python train.py --n_layer=15 --d_model=256 --n_head=3 --n_kv_head=3 --head_dim=64 --d_mlp=1024 --vocab_size=8192 --activation="gelu" --norm="layernorm" --norm_place="pre" --norm_eps=1e-06 --positions="alibi" --qk_norm=false --attn_scale=0.125 --bias="none" --tie_embeddings=true --parallel_block=false --init="normal" --init_std_qkv=0.0273 --init_std_o=0.00498 --init_std_up=0.0273 --init_std_down=0.00498 --optimizer="soap_variant" --lr=0.00385 --beta1=0.95 --beta2=0.99 --weight_decay=0.073 --lr_head=0.00751 --grad_clip=1.0 --warmup_steps=200 --schedule="wsd" --decay_fraction=0.72 --decay_shape="pow" --final_lr_fraction=0.1 --batch_tokens=131072 --seq_len=256 --doc_mask=true --train_tokens=765100000 --steps=5838 --dataset="wikipedia_en"
Each number is 200 + 40 x the weight over the matrix's rms, rounded and kept within 0 to 999. Layers, rows and columns count from 0.

# down: layer 2 MLP down (transposed), 1024x256, rms 0.101, rows 744-770, columns 0-127
# up: layer 2 MLP up, 1024x256, rms 0.107, rows 745-771, columns 0-127
down744,175,176,140,174,183,242,181,175,107,174,174,213,212,284,272,152,144,189,183,156,235,219,273,130,140,197,239,190,225,214,152,222,135,238,208,165,150,266,231,204,197,202,185,217,150,185,178,325,211,221,236,178,196,164,293,173,229,256,169,227,173,142,226,144,204,134,218,152,229,226,239,266,253,88,189,237,225,187,246,171,146,168,300,252,241,121,181,239,145,153,241,116,218,142,240,122,209,241,172,238,209,280,178,170,230,122,176,205,186,279,187,175,153,163,210,193,111,186,209,217,206,182,173,116,165,207,220,205
up745,264,201,154,202,254,203,199,177,160,259,143,248,149,262,211,221,163,170,201,237,271,262,181,172,204,225,226,200,161,221,259,215,205,240,190,211,212,230,201,244,208,231,194,238,188,243,144,218,174,165,205,248,249,241,180,264,275,261,285,179,207,189,187,186,201,205,169,178,157,231,177,153,231,163,196,177,173,138,147,200,245,236,182,249,186,157,237,135,224,187,181,205,223,218,226,160,190,229,197,193,215,216,165,220,233,223,261,194,238,171,113,177,188,159,217,233,154,228,205,239,154,172,219,204,214,239,160,235
down745,142,180,205,155,96,194,224,169,252,165,278,167,203,201,218,192,248,198,232,189,161,196,223,190,224,191,157,229,217,116,149,260,173,143,205,222,236,225,287,129,203,208,193,169,172,95,251,254,209,272,174,184,187,218,210,245,195,175,185,238,217,255,206,189,161,198,228,183,194,215,287,211,212,216,225,210,174,234,249,138,177,196,226,216,226,233,222,242,135,162,278,202,197,232,172,232,219,196,172,235,170,206,188,146,194,137,197,166,160,237,220,228,260,208,175,195,186,189,147,207,199,183,216,220,205,154,213,193
up746,194,207,181,142,162,153,276,231,183,157,182,170,178,203,208,187,301,253,218,216,186,214,214,139,194,262,179,178,175,264,191,96,205,186,175,196,191,161,177,169,157,197,216,211,256,151,254,210,202,213,159,121,145,166,161,187,204,192,238,226,218,194,150,199,240,258,145,195,158,171,226,205,214,221,139,206,218,213,94,133,240,173,222,175,150,226,187,175,202,144,280,121,211,230,223,190,223,178,146,163,131,87,213,219,278,182,247,236,217,164,209,184,195,237,247,171,206,266,262,192,199,204,236,215,219,151,288,229
down746,144,185,200,268,184,195,222,132,180,251,179,143,250,192,192,163,188,161,210,183,243,149,165,207,157,219,245,196,218,114,252,202,185,132,192,207,175,196,218,121,190,167,180,150,207,166,253,145,197,198,180,163,271,202,249,270,292,182,184,155,173,214,176,190,227,247,221,275,179,199,274,162,226,244,159,298,222,268,212,158,142,152,194,242,159,243,187,204,173,166,194,152,201,133,212,242,224,202,200,200,271,123,146,229,263,234,200,126,222,238,169,166,237,194,187,222,161,135,184,160,189,134,249,193,239,171,197,178
up747,285,260,181,231,171,190,227,178,110,116,223,129,206,210,199,220,218,205,239,193,190,217,175,165,160,200,221,210,139,158,145,121,191,157,163,206,254,145,169,211,170,205,182,118,128,194,153,201,214,206,213,208,152,203,242,204,212,177,246,150,211,186,146,89,180,246,205,146,199,200,242,170,189,140,206,151,216,206,112,191,164,116,214,170,165,169,195,214,161,249,165,200,192,189,219,176,240,159,255,195,166,188,225,176,184,216,217,253,221,221,161,172,187,229,156,172,257,203,118,192,199,236,215,180,216,198,202,197
down747,196,116,216,153,226,177,204,256,166,191,180,206,179,234,151,117,199,175,174,117,213,188,190,215,145,180,232,152,131,131,215,213,168,197,198,153,215,168,136,187,243,156,168,190,141,170,158,173,213,236,162,222,184,133,217,157,189,125,140,248,283,186,209,210,221,188,143,214,218,110,177,202,200,242,161,187,211,244,211,169,167,191,226,169,245,207,222,257,208,171,195,220,132,152,219,216,238,177,213,250,114,187,193,169,230,195,169,202,228,184,143,270,184,134,278,178,235,244,189,234,154,217,143,177,186,200,234,219
up748,220,199,203,255,158,207,160,240,198,160,169,199,179,163,169,177,144,160,178,240,142,228,160,219,183,227,232,240,166,190,187,210,214,254,213,186,271,109,100,189,194,146,210,147,232,178,229,220,198,212,174,221,235,261,207,204,211,186,173,183,209,260,209,241,188,193,249,168,193,178,173,159,185,210,224,238,133,160,201,156,265,237,187,205,234,230,161,246,262,207,202,254,183,115,218,210,192,221,124,186,196,168,233,224,245,148,258,197,205,266,151,241,251,257,189,226,243,215,191,165,228,222,183,200,214,204,162,245
down748,192,187,216,200,222,185,162,200,166,179,216,253,194,213,198,198,222,213,201,275,236,167,301,219,226,180,247,214,227,121,255,194,194,164,176,174,246,195,210,187,211,269,141,261,222,226,184,175,214,205,266,213,161,133,208,263,211,200,294,197,180,166,189,205,188,249,181,235,197,204,190,204,222,178,297,232,218,262,167,243,183,111,170,154,216,245,275,231,143,163,215,147,203,223,174,170,220,171,217,200,233,187,200,191,185,224,184,180,281,142,227,204,244,176,260,225,227,193,211,149,212,231,232,199,184,177,250,148
up749,255,214,151,180,208,226,250,198,191,193,238,163,207,250,219,241,175,238,181,225,215,293,216,225,212,235,247,111,262,179,212,245,214,163,280,192,239,166,273,210,193,179,183,250,147,161,205,164,165,203,178,217,227,211,239,214,170,156,232,180,210,190,176,219,185,228,155,206,261,183,189,158,177,222,216,274,260,198,152,248,219,175,202,184,231,136,231,163,284,175,212,213,204,255,247,252,207,230,175,219,134,296,229,232,213,155,204,128,170,144,198,162,211,224,76,239,195,206,163,284,247,292,299,175,288,178,232,156
down749,172,233,201,161,167,215,139,146,177,139,198,294,229,200,180,162,201,177,189,181,200,182,246,212,207,161,157,269,201,188,196,179,189,258,191,189,154,265,170,248,167,194,215,158,211,267,189,280,232,219,247,170,214,192,175,199,246,204,195,186,206,206,221,177,237,232,207,238,242,242,211,191,245,197,199,203,170,199,241,130,188,241,215,238,192,230,203,204,182,196,227,171,239,193,167,169,173,156,184,168,244,226,204,186,188,225,216,225,226,232,189,239,205,198,206,157,170,215,197,196,170,154,178,162,146,193,197,303
up750,222,175,215,164,208,196,282,205,177,276,236,198,189,200,243,217,140,170,169,264,176,267,215,167,160,206,197,152,218,207,236,202,164,215,129,102,254,209,219,225,225,172,174,175,134,211,170,203,197,180,218,192,216,267,175,72,121,281,160,159,183,247,223,257,218,194,261,177,218,238,173,164,198,203,158,162,252,248,209,166,174,216,168,218,200,146,209,286,208,227,208,244,180,235,226,137,179,165,188,225,149,200,154,208,212,223,218,266,130,120,185,171,277,142,165,183,164,280,283,239,277,269,178,127,240,225,204,127
down750,186,217,195,168,229,185,142,244,249,248,155,239,156,188,171,242,254,248,205,166,142,210,176,203,193,196,222,230,191,211,226,211,216,190,217,243,182,236,219,218,129,213,220,258,166,190,206,292,174,175,235,224,201,235,234,243,264,160,181,209,230,140,185,222,181,283,164,224,216,189,224,185,218,167,236,246,174,191,187,182,202,207,274,205,208,298,193,146,158,171,143,220,239,187,198,218,214,200,242,211,194,206,203,224,296,137,195,239,173,221,198,209,189,236,203,228,186,174,173,211,153,197,188,199,128,186,234,211
up751,194,191,244,186,160,184,171,246,218,170,234,176,263,247,237,187,186,224,135,201,248,228,219,206,194,160,271,222,247,253,132,260,214,213,223,307,190,191,189,161,201,238,192,192,176,145,159,239,132,177,136,220,200,152,185,220,195,243,196,163,223,234,209,162,210,239,239,240,209,175,107,185,174,194,137,210,182,192,255,257,260,147,107,206,203,153,186,228,143,250,154,209,210,259,207,130,181,168,180,148,192,266,157,220,213,220,244,237,238,183,165,170,245,221,216,192,182,288,157,210,197,120,239,125,239,190,158,253
down751,216,172,186,187,194,195,191,213,121,159,174,200,189,276,215,196,150,131,243,180,233,186,223,232,217,257,213,152,186,228,220,205,204,259,239,240,238,184,199,179,124,198,196,141,163,222,132,227,161,222,239,233,150,270,289,243,253,186,210,163,122,186,166,185,260,109,209,187,166,137,219,217,259,212,202,238,140,166,164,142,244,93,253,248,182,233,248,198,176,199,143,102,193,212,181,170,253,213,220,228,163,173,238,196,208,186,220,139,112,256,147,221,242,245,139,184,131,218,136,138,236,199,212,160,296,165,246,195
up752,174,179,245,211,183,135,202,174,161,161,192,98,203,200,129,208,178,137,225,224,247,220,164,178,159,201,233,270,200,234,159,137,155,216,208,200,186,178,206,198,273,184,241,92,172,182,180,230,193,199,133,218,118,221,210,269,171,165,232,163,204,199,209,188,133,197,152,199,189,229,130,233,147,263,173,226,223,259,238,212,182,220,167,277,125,212,131,202,237,196,216,98,207,128,209,176,209,205,219,164,182,152,116,286,253,188,269,245,196,161,256,167,226,211,241,162,224,169,202,226,195,226,235,173,219,127,230,208
down752,193,213,178,154,201,184,195,225,177,182,177,227,172,227,216,171,194,218,182,192,166,186,205,197,193,237,266,245,177,166,166,206,184,219,176,224,264,176,218,128,184,205,87,257,123,162,256,187,255,255,170,212,146,251,152,109,162,236,265,180,135,267,219,165,193,212,204,179,133,167,164,175,263,190,181,155,174,211,238,219,203,187,256,194,213,229,212,253,253,164,194,241,118,172,215,188,171,233,227,190,206,250,152,159,210,143,167,137,159,259,218,229,186,147,186,247,219,215,129,145,181,252,191,252,172,244,188,148
up753,194,125,208,229,190,214,179,128,244,198,263,158,247,224,179,232,227,223,230,198,225,191,180,211,201,174,194,206,224,213,190,105,160,170,264,176,147,209,245,199,147,225,190,196,198,131,177,141,223,197,194,257,201,146,253,276,190,239,165,195,227,182,216,144,162,200,241,184,223,162,241,216,215,233,178,182,222,215,244,209,208,175,243,229,164,214,215,223,176,213,179,167,201,157,215,187,224,292,165,170,177,211,340,205,162,151,166,220,301,211,189,214,261,118,260,215,228,149,164,191,219,213,156,145,201,223,180,215
down753,185,157,177,193,225,252,218,245,215,216,255,153,203,197,254,206,149,251,188,139,142,162,191,171,250,186,251,197,175,175,174,193,211,225,245,130,138,198,147,216,184,106,185,199,217,270,169,143,187,254,210,209,197,194,244,121,213,173,203,191,199,198,141,200,182,248,226,112,282,133,231,220,236,123,224,151,180,223,205,172,174,238,183,184,251,258,180,163,190,179,223,178,219,126,210,244,205,197,209,182,198,220,113,177,223,198,135,150,238,231,219,217,241,214,133,241,254,158,235,199,190,233,182,194,151,172,187,210
up754,243,211,112,193,214,169,167,114,275,252,186,226,143,179,143,211,226,162,95,226,250,251,195,217,147,315,198,201,168,171,211,202,201,139,149,234,158,211,193,148,227,180,179,155,188,211,191,183,153,244,126,212,203,186,174,258,190,265,211,147,218,178,238,117,213,133,220,213,141,168,226,148,192,191,256,197,182,131,186,237,189,246,176,156,190,222,179,261,202,209,183,184,218,302,232,223,226,302,159,193,229,312,238,288,143,200,173,133,242,183,181,286,196,216,120,196,255,160,208,199,214,167,244,198,210,169,184,189
down754,143,167,167,209,128,205,148,179,202,206,177,233,232,167,267,190,218,174,222,203,208,201,216,264,237,133,242,197,242,223,212,247,220,233,244,189,191,221,210,263,188,144,202,176,186,177,241,187,187,208,281,212,209,242,177,189,194,173,206,212,150,217,247,254,237,246,205,228,150,220,217,181,254,165,179,204,164,193,250,178,225,128,287,207,280,159,223,170,237,210,188,206,226,195,194,246,123,140,258,233,182,177,100,151,215,199,227,202,167,238,144,207,193,245,177,206,204,194,223,198,171,215,185,182,169,195,227,210
up755,171,163,232,171,241,224,152,245,239,254,253,167,152,221,193,176,174,238,212,268,200,273,235,209,208,259,185,187,209,224,196,184,210,242,271,288,230,165,232,156,214,250,314,228,190,238,195,272,157,229,157,201,185,193,187,161,185,206,223,158,216,218,181,166,244,276,99,144,210,211,269,218,176,257,186,202,133,129,133,223,231,242,92,136,185,270,209,213,225,217,171,182,124,265,226,156,234,179,138,284,224,195,135,230,209,207,162,243,241,190,144,276,233,172,161,169,186,182,144,230,230,218,247,90,207,130,171,257
down755,177,170,193,156,156,201,215,182,184,161,223,269,160,214,253,218,234,182,210,161,179,180,241,191,270,170,260,234,164,117,199,268,208,236,199,217,245,263,229,177,230,171,222,169,207,232,247,216,197,228,235,226,213,210,225,215,205,174,124,250,188,175,251,147,223,213,205,249,207,233,181,226,232,209,193,211,187,202,218,224,252,227,263,232,231,118,247,205,183,135,193,183,205,148,185,133,202,138,214,164,213,183,231,121,249,195,241,152,261,224,203,239,173,270,153,221,201,231,196,246,179,228,231,206,168,214,290,189
up756,201,130,212,214,177,209,179,190,127,223,249,181,289,275,213,189,226,124,196,222,137,223,144,149,185,184,157,221,122,252,203,206,244,168,171,222,188,218,120,277,177,184,259,172,217,188,249,156,225,179,235,267,194,194,281,145,249,215,293,234,248,210,182,211,228,191,206,257,208,176,195,237,175,200,236,168,228,155,175,180,194,185,184,152,206,216,231,212,264,199,160,182,208,172,207,202,271,155,208,211,222,173,114,183,161,216,273,190,217,164,156,213,233,169,243,106,234,137,133,235,227,176,171,166,235,186,236,243
down756,170,213,200,186,260,194,165,173,150,259,196,211,187,191,279,249,200,200,240,248,182,142,255,195,244,199,181,140,217,209,288,176,236,255,176,201,216,185,204,196,215,119,170,171,153,160,173,165,174,203,245,223,235,220,280,249,186,187,149,144,219,183,191,226,200,268,169,196,174,195,170,134,208,186,170,250,197,202,255,148,192,200,295,217,223,208,198,200,220,211,180,175,207,249,155,148,129,190,233,211,128,170,189,197,214,239,124,235,192,285,219,212,198,230,211,183,189,231,211,208,243,280,246,197,261,193,204,193
up757,217,217,176,198,178,206,206,174,182,242,156,163,219,274,148,183,192,211,222,196,181,197,231,251,212,239,235,145,188,172,200,248,229,310,170,270,159,224,197,192,168,260,229,179,205,203,188,263,181,207,238,170,227,272,220,296,236,196,197,142,190,203,142,186,275,105,225,224,208,232,179,291,222,206,211,190,110,149,140,163,231,243,151,147,188,253,155,175,229,237,165,213,265,165,144,251,265,263,260,146,236,198,178,130,214,270,196,251,178,231,121,221,215,190,196,198,261,172,139,248,177,230,173,221,199,144,136,166
down757,211,179,274,248,191,177,203,190,170,216,205,242,195,126,258,181,189,232,184,260,242,180,165,236,160,257,218,258,187,259,164,185,168,83,235,180,205,181,200,179,187,160,217,226,138,189,204,181,218,209,176,253,205,173,210,156,166,195,176,244,206,220,199,186,145,231,264,187,178,177,229,171,185,182,193,202,203,222,240,269,171,183,216,224,242,187,217,208,216,141,209,155,134,303,201,162,149,190,192,201,187,221,246,131,197,183,224,194,228,160,204,218,115,169,193,220,145,261,180,233,210,193,266,180,203,235,221,158
up758,214,212,202,213,235,141,229,126,182,196,203,157,194,148,136,137,179,223,219,185,247,236,171,218,181,177,194,236,189,212,227,252,233,235,240,177,130,153,209,227,199,232,220,220,154,196,189,190,175,145,129,184,205,182,281,288,174,201,222,170,237,172,138,209,188,225,227,185,240,199,219,204,172,217,162,158,194,236,230,169,201,171,156,189,162,201,160,202,219,160,190,155,185,217,242,135,129,222,219,186,244,168,293,280,241,165,148,155,192,249,194,153,262,232,115,250,223,219,221,110,161,220,205,125,159,142,226,252
down758,188,220,205,144,206,201,187,186,184,144,247,172,198,229,270,178,301,191,204,162,226,237,228,150,253,204,198,174,268,235,192,198,213,151,187,192,239,201,131,172,145,251,172,192,181,168,221,145,177,233,235,226,200,243,201,231,239,268,163,251,230,138,233,163,205,245,229,168,194,109,102,148,195,148,263,321,141,147,187,180,235,258,123,195,258,225,261,168,189,255,209,135,182,204,171,180,262,235,247,181,164,232,256,221,206,148,265,234,148,197,181,200,193,290,218,172,139,221,254,239,188,236,262,171,149,167,236,162
up759,221,179,167,192,222,192,228,162,209,154,206,188,88,134,222,233,187,261,185,165,163,164,242,198,256,157,253,201,143,299,178,238,216,110,174,274,188,188,202,143,213,215,268,215,138,241,233,173,137,149,221,317,195,207,219,178,197,160,231,214,209,219,194,193,213,197,181,149,206,165,170,193,144,155,137,214,269,194,233,256,179,142,186,202,174,187,259,203,215,177,198,220,178,197,269,174,74,174,237,145,167,193,195,220,252,232,191,240,195,255,185,198,248,186,178,149,185,222,124,221,214,260,270,180,196,239,215,253
down759,186,219,194,206,190,188,182,170,176,197,263,238,153,193,189,289,192,180,189,198,214,222,196,183,223,207,203,220,181,191,153,230,197,176,140,203,214,172,232,215,245,239,163,208,162,246,196,259,200,218,219,146,94,189,237,133,166,132,259,318,112,188,248,192,198,205,207,140,231,188,279,109,263,220,185,265,153,264,217,146,177,219,185,228,235,183,223,196,198,125,178,171,157,222,157,118,234,185,211,219,133,264,181,194,282,124,194,147,226,175,192,244,159,145,136,209,160,276,167,263,206,239,216,226,175,278,223,189
up760,155,195,211,137,204,170,170,183,215,184,157,138,256,171,210,191,183,155,217,236,160,196,246,179,194,202,206,236,154,221,189,148,150,197,168,186,191,169,216,222,200,249,197,172,166,150,205,157,257,209,184,185,198,243,152,229,91,190,199,196,214,226,211,156,187,171,198,198,182,239,222,144,204,189,199,143,211,205,241,267,244,146,179,175,199,141,163,305,228,261,178,209,214,190,234,166,275,189,172,180,143,255,303,199,241,171,254,235,99,134,244,163,191,177,194,191,141,271,257,214,262,221,207,192,223,148,240,183
down760,200,155,240,175,289,170,228,233,217,194,182,172,219,251,217,210,132,207,143,271,249,188,235,203,160,211,204,105,241,215,225,150,227,247,189,240,260,152,171,248,191,194,160,234,222,185,181,196,236,226,168,161,185,171,198,183,221,140,122,205,200,266,144,141,215,234,231,190,214,185,127,181,251,203,228,235,193,143,238,176,249,265,215,200,160,211,205,169,165,192,209,209,194,161,199,282,176,125,209,193,176,191,117,188,160,227,163,200,201,223,171,267,166,154,219,200,235,191,189,182,227,145,138,232,166,181,257,137
up761,187,206,184,226,272,252,229,161,181,223,176,204,224,216,233,250,218,240,142,262,135,188,182,157,176,168,204,160,155,206,134,166,138,208,179,193,211,216,90,236,181,243,162,171,180,259,200,213,171,150,237,216,191,144,166,169,181,162,233,190,211,194,236,218,253,292,185,251,220,173,201,170,258,204,192,197,275,220,224,222,129,148,284,223,192,265,210,145,151,306,216,205,226,153,249,150,145,248,288,265,190,137,152,211,187,191,240,253,170,176,261,211,177,188,241,217,209,220,167,215,289,146,236,147,232,205,187,229
down761,249,210,155,208,212,196,188,187,176,230,182,219,206,222,248,198,176,152,161,187,256,223,175,237,158,203,231,175,225,205,165,210,260,230,193,183,189,201,173,212,226,162,222,218,230,190,237,125,195,197,205,147,137,156,210,188,128,242,98,175,181,146,146,265,239,254,118,172,168,239,173,214,243,215,190,244,235,204,130,184,260,193,228,255,224,193,172,232,271,221,138,166,199,199,177,207,264,123,196,158,203,174,189,167,238,191,219,218,151,210,237,210,211,157,214,136,219,229,180,244,170,197,154,122,91,234,152,184
up762,170,185,225,200,143,192,236,201,208,282,269,223,163,225,206,222,267,217,130,245,192,209,180,278,136,206,152,194,175,299,205,216,90,189,168,160,174,197,209,242,235,183,234,208,248,94,150,256,229,230,220,215,221,220,205,185,173,166,215,172,185,158,245,219,137,210,230,231,204,186,132,179,158,190,223,209,251,213,183,209,226,157,208,218,254,185,215,112,191,168,197,271,240,209,184,281,331,175,180,182,166,219,128,175,166,226,229,177,141,166,249,178,176,175,237,133,227,256,230,208,217,154,171,288,261,174,145,181
down762,167,152,175,315,86,205,237,170,206,160,199,211,223,206,254,235,245,183,182,189,216,216,315,238,223,139,245,242,215,210,135,162,262,244,268,132,264,217,253,213,144,136,210,207,139,250,247,251,199,205,139,188,100,256,159,239,183,237,226,174,227,207,221,165,171,156,181,242,236,168,166,287,185,148,106,133,207,150,210,201,213,156,208,216,155,186,153,167,230,242,239,183,241,211,180,147,206,211,258,207,88,231,120,217,144,212,171,256,246,132,169,170,160,231,152,269,239,173,126,223,258,265,139,150,217,172,226,217
up763,125,249,237,172,154,178,188,183,200,255,163,248,147,216,190,212,262,188,272,210,187,223,142,161,231,279,273,278,187,191,214,169,221,211,224,185,220,215,214,162,163,220,221,229,186,149,171,189,183,183,268,166,218,265,132,197,224,191,212,250,207,269,197,168,186,200,170,222,173,243,167,180,222,84,142,190,212,170,142,275,209,193,162,235,217,146,186,213,228,223,192,156,169,222,273,186,207,243,224,152,157,230,170,177,176,102,152,224,307,216,160,168,258,248,208,217,199,193,133,265,160,164,193,227,170,158,146,186
down763,242,237,107,203,180,171,224,211,141,198,224,161,217,192,194,151,138,153,112,186,214,213,275,204,234,168,174,160,200,168,171,181,163,171,186,250,190,210,164,136,216,171,164,159,217,166,202,162,164,232,181,200,223,147,274,170,207,185,176,203,128,121,186,238,269,254,244,184,190,179,199,180,188,288,199,204,195,172,213,122,176,224,150,203,178,250,192,206,174,157,161,158,219,184,156,197,208,182,171,198,205,206,227,241,263,236,200,186,97,199,195,208,162,150,207,188,173,208,266,184,229,190,210,138,219,212,207,258
up764,244,204,219,161,236,234,237,218,188,260,148,140,152,229,233,234,166,257,222,247,201,100,198,180,181,207,222,216,259,221,238,202,235,218,183,240,160,201,194,167,184,159,164,226,193,204,231,250,169,185,174,239,252,166,268,204,147,197,130,231,209,205,215,173,218,88,188,204,136,206,167,166,210,160,219,276,166,191,178,200,236,195,183,192,219,235,186,284,180,205,231,164,232,142,185,238,154,214,257,190,167,182,156,207,163,189,172,146,243,254,256,183,213,219,246,232,208,197,235,277,144,191,276,168,248,161,201,269
down764,172,190,186,243,184,199,176,227,235,230,244,251,216,157,166,191,215,149,158,207,175,271,193,222,211,228,181,186,157,155,101,259,159,186,251,162,219,119,247,164,174,299,213,186,187,197,146,124,252,189,206,165,187,208,108,153,135,195,171,139,207,196,250,210,177,212,210,199,270,203,213,236,214,219,193,196,201,156,164,200,156,186,229,215,258,211,231,134,304,191,215,247,192,180,156,200,292,272,217,147,182,238,224,235,207,178,161,197,189,206,195,165,173,208,185,199,209,207,212,197,188,192,194,220,152,267,195,161
up765,265,210,198,236,200,200,198,255,235,184,220,209,191,204,207,177,210,153,179,195,176,230,194,223,215,197,241,228,186,138,200,229,222,224,189,129,210,131,239,167,214,138,158,96,172,242,219,235,95,175,261,193,247,279,179,200,247,184,250,245,182,257,170,157,221,181,181,215,141,221,169,189,174,155,226,108,126,243,176,174,214,168,216,256,217,129,206,180,270,191,226,259,194,276,184,190,196,207,138,174,261,282,153,207,204,135,107,138,229,177,249,112,197,148,210,164,180,276,97,232,163,184,213,210,239,248,206,193
down765,222,180,222,183,176,142,255,195,160,186,195,169,195,184,251,147,226,170,199,210,243,174,198,260,206,145,207,203,153,204,175,210,243,191,241,217,210,185,169,194,291,229,290,182,211,132,207,201,270,200,208,131,202,236,159,273,229,194,183,254,222,189,280,237,210,215,236,200,132,200,171,144,170,129,237,219,237,229,251,202,271,148,199,187,244,183,252,132,177,88,128,252,177,191,243,170,265,178,182,231,171,236,218,201,212,209,217,119,146,164,128,235,207,264,217,143,223,231,210,221,236,241,223,190,182,197,215,246
up766,199,143,259,226,183,167,226,192,155,133,251,206,234,113,278,152,250,266,127,209,164,247,100,203,243,178,187,212,240,222,196,126,209,215,167,173,240,207,177,139,106,194,275,223,232,189,235,206,230,208,203,176,229,133,196,206,164,213,203,214,204,163,141,243,256,252,245,200,319,166,302,252,183,226,91,215,244,216,264,184,138,204,179,146,220,225,195,249,276,187,155,191,194,175,274,200,219,246,110,169,163,152,175,142,223,162,153,189,155,164,240,206,279,174,189,260,242,137,176,207,238,118,155,202,257,246,192,217
down766,225,139,224,156,131,278,159,170,153,253,217,154,143,205,271,209,166,218,185,204,89,196,131,160,262,236,276,232,212,65,215,219,189,227,167,184,196,245,262,237,226,190,96,209,224,202,203,173,234,205,204,159,154,265,186,270,200,158,129,232,261,213,253,162,180,300,221,146,209,264,201,195,217,207,221,240,215,185,231,177,221,159,238,264,251,169,211,174,202,231,216,265,186,118,130,163,265,103,150,210,235,183,208,191,177,201,161,199,173,197,249,184,180,238,93,194,247,153,131,187,160,217,170,160,148,219,193,150
up767,203,203,201,240,99,163,164,209,269,204,319,253,229,202,208,219,159,245,257,274,222,225,257,190,224,157,201,166,155,182,172,208,230,222,165,183,138,167,168,178,235,190,242,213,138,254,241,149,221,164,150,189,198,105,111,243,264,185,161,244,172,243,199,211,173,199,135,138,302,241,206,195,162,196,263,185,186,139,284,217,198,175,176,161,202,230,263,144,205,183,177,266,176,210,205,183,201,191,201,169,175,189,222,257,219,180,213,237,180,133,235,213,261,250,230,105,220,204,168,232,165,215,248,218,233,221,173,222
down767,162,252,203,227,98,154,225,196,140,184,151,243,217,226,227,189,199,187,229,205,154,170,247,140,196,240,140,203,192,155,179,282,154,186,116,235,203,186,170,174,327,175,286,157,197,174,186,200,186,183,186,175,198,144,152,149,264,238,197,251,244,169,175,312,177,255,269,112,252,143,218,207,187,158,179,147,207,171,207,240,230,303,197,183,174,275,198,168,242,191,277,220,240,249,185,180,280,189,266,177,140,177,200,245,139,252,203,117,164,213,194,176,191,221,270,161,200,252,205,280,195,139,184,221,180,253,216,301
up768,171,289,166,172,195,194,231,216,163,214,127,301,191,181,191,153,179,262,134,229,207,182,142,210,192,138,219,177,130,126,245,205,252,252,238,204,169,146,165,226,193,237,240,215,148,191,222,200,71,178,167,239,177,156,230,244,177,220,231,222,285,240,204,242,169,130,264,182,170,180,208,146,210,225,100,223,188,256,278,199,224,255,189,253,114,232,181,236,269,233,196,234,161,185,297,211,216,151,219,212,230,234,210,110,277,209,175,224,219,200,189,283,186,180,209,215,168,209,173,183,131,222,249,194,236,160,206,253
down768,167,244,171,214,82,185,160,162,215,271,192,123,214,173,225,194,213,123,181,248,175,237,255,182,241,183,211,136,189,135,234,244,187,181,156,203,155,224,247,183,245,213,216,172,181,207,213,188,225,252,265,198,211,176,232,211,170,210,157,226,191,202,300,193,114,186,233,202,195,202,228,219,196,100,158,169,162,152,190,128,215,222,260,340,171,169,268,221,222,218,156,213,241,257,211,135,207,181,207,183,181,188,186,219,108,142,254,229,153,178,150,270,273,254,197,175,178,309,156,283,186,135,266,206,132,212,206,220
up769,189,175,241,167,176,228,239,226,189,235,197,187,183,216,210,165,238,201,204,199,135,257,145,147,277,222,181,201,245,144,183,167,195,225,183,163,188,176,135,246,188,179,169,256,211,230,163,177,178,180,184,243,229,196,186,178,156,176,260,212,177,189,206,278,171,232,224,241,182,230,212,234,213,282,235,225,167,231,202,210,151,189,159,127,196,219,149,159,266,282,136,266,240,185,191,206,198,126,206,192,213,247,218,193,169,234,222,246,261,169,141,228,163,197,226,223,181,247,227,165,189,181,201,222,177,250,224,189
down769,255,236,205,173,174,144,211,205,279,225,162,271,176,163,212,263,230,179,182,155,210,241,217,211,218,123,137,161,251,221,246,152,212,196,264,231,174,233,204,216,164,215,242,178,175,204,213,162,245,181,234,205,168,219,138,180,277,186,162,199,189,142,133,222,235,193,134,212,113,197,222,191,174,255,196,154,209,154,248,139,175,143,270,207,137,209,165,224,202,210,210,208,134,232,197,189,200,200,228,87,264,188,121,162,225,187,192,191,184,193,259,188,263,192,216,273,190,184,178,200,173,191,168,226,164,183,196,120
up770,182,255,261,126,162,177,231,295,262,192,188,195,240,247,211,178,166,210,201,223,197,230,222,242,167,147,218,250,172,208,197,224,196,203,222,149,188,238,206,145,232,214,150,224,218,202,145,126,272,220,185,181,188,241,186,102,144,175,238,283,208,161,178,236,169,168,244,100,172,212,148,143,211,224,195,130,144,176,244,204,246,201,252,215,228,271,207,214,207,252,185,193,194,210,197,198,256,201,199,170,196,255,137,206,264,228,198,205,175,132,177,191,114,233,226,113,222,141,197,174,204,227,207,198,191,146,241,198
down770,269,228,139,189,205,156,162,226,107,157,241,138,212,200,199,216,169,161,192,158,241,178,187,212,171,218,238,214,177,145,205,130,184,257,248,171,280,213,137,220,215,197,164,211,177,178,125,281,210,238,230,188,210,224,187,163,341,251,178,195,219,122,155,234,159,189,193,241,226,200,206,235,268,213,111,168,232,215,185,191,171,319,212,186,172,224,130,228,190,201,207,184,296,223,238,219,247,174,284,187,119,120,226,234,131,181,222,203,181,240,208,183,199,258,180,205,192,201,253,202,169,190,214,217,169,199,197,222
up771,193,183,260,258,234,209,212,204,184,188,251,215,249,152,215,201,215,231,227,233,209,169,215,231,172,202,193,238,228,206,149,240,242,205,209,189,142,238,240,194,215,193,163,109,100,214,250,277,215,197,264,230,175,177,217,202,112,155,243,129,174,172,215,194,214,162,225,187,214,196,200,238,195,158,145,180,170,180,279,152,188,235,220,156,226,200,228,219,184,250,267,205,146,197,143,196,167,227,185,181,184,167,257,251,234,202,147,181,208,234,176,204,218,162,170,231,293,237,268,203,172,212,123,207,259,232,184,216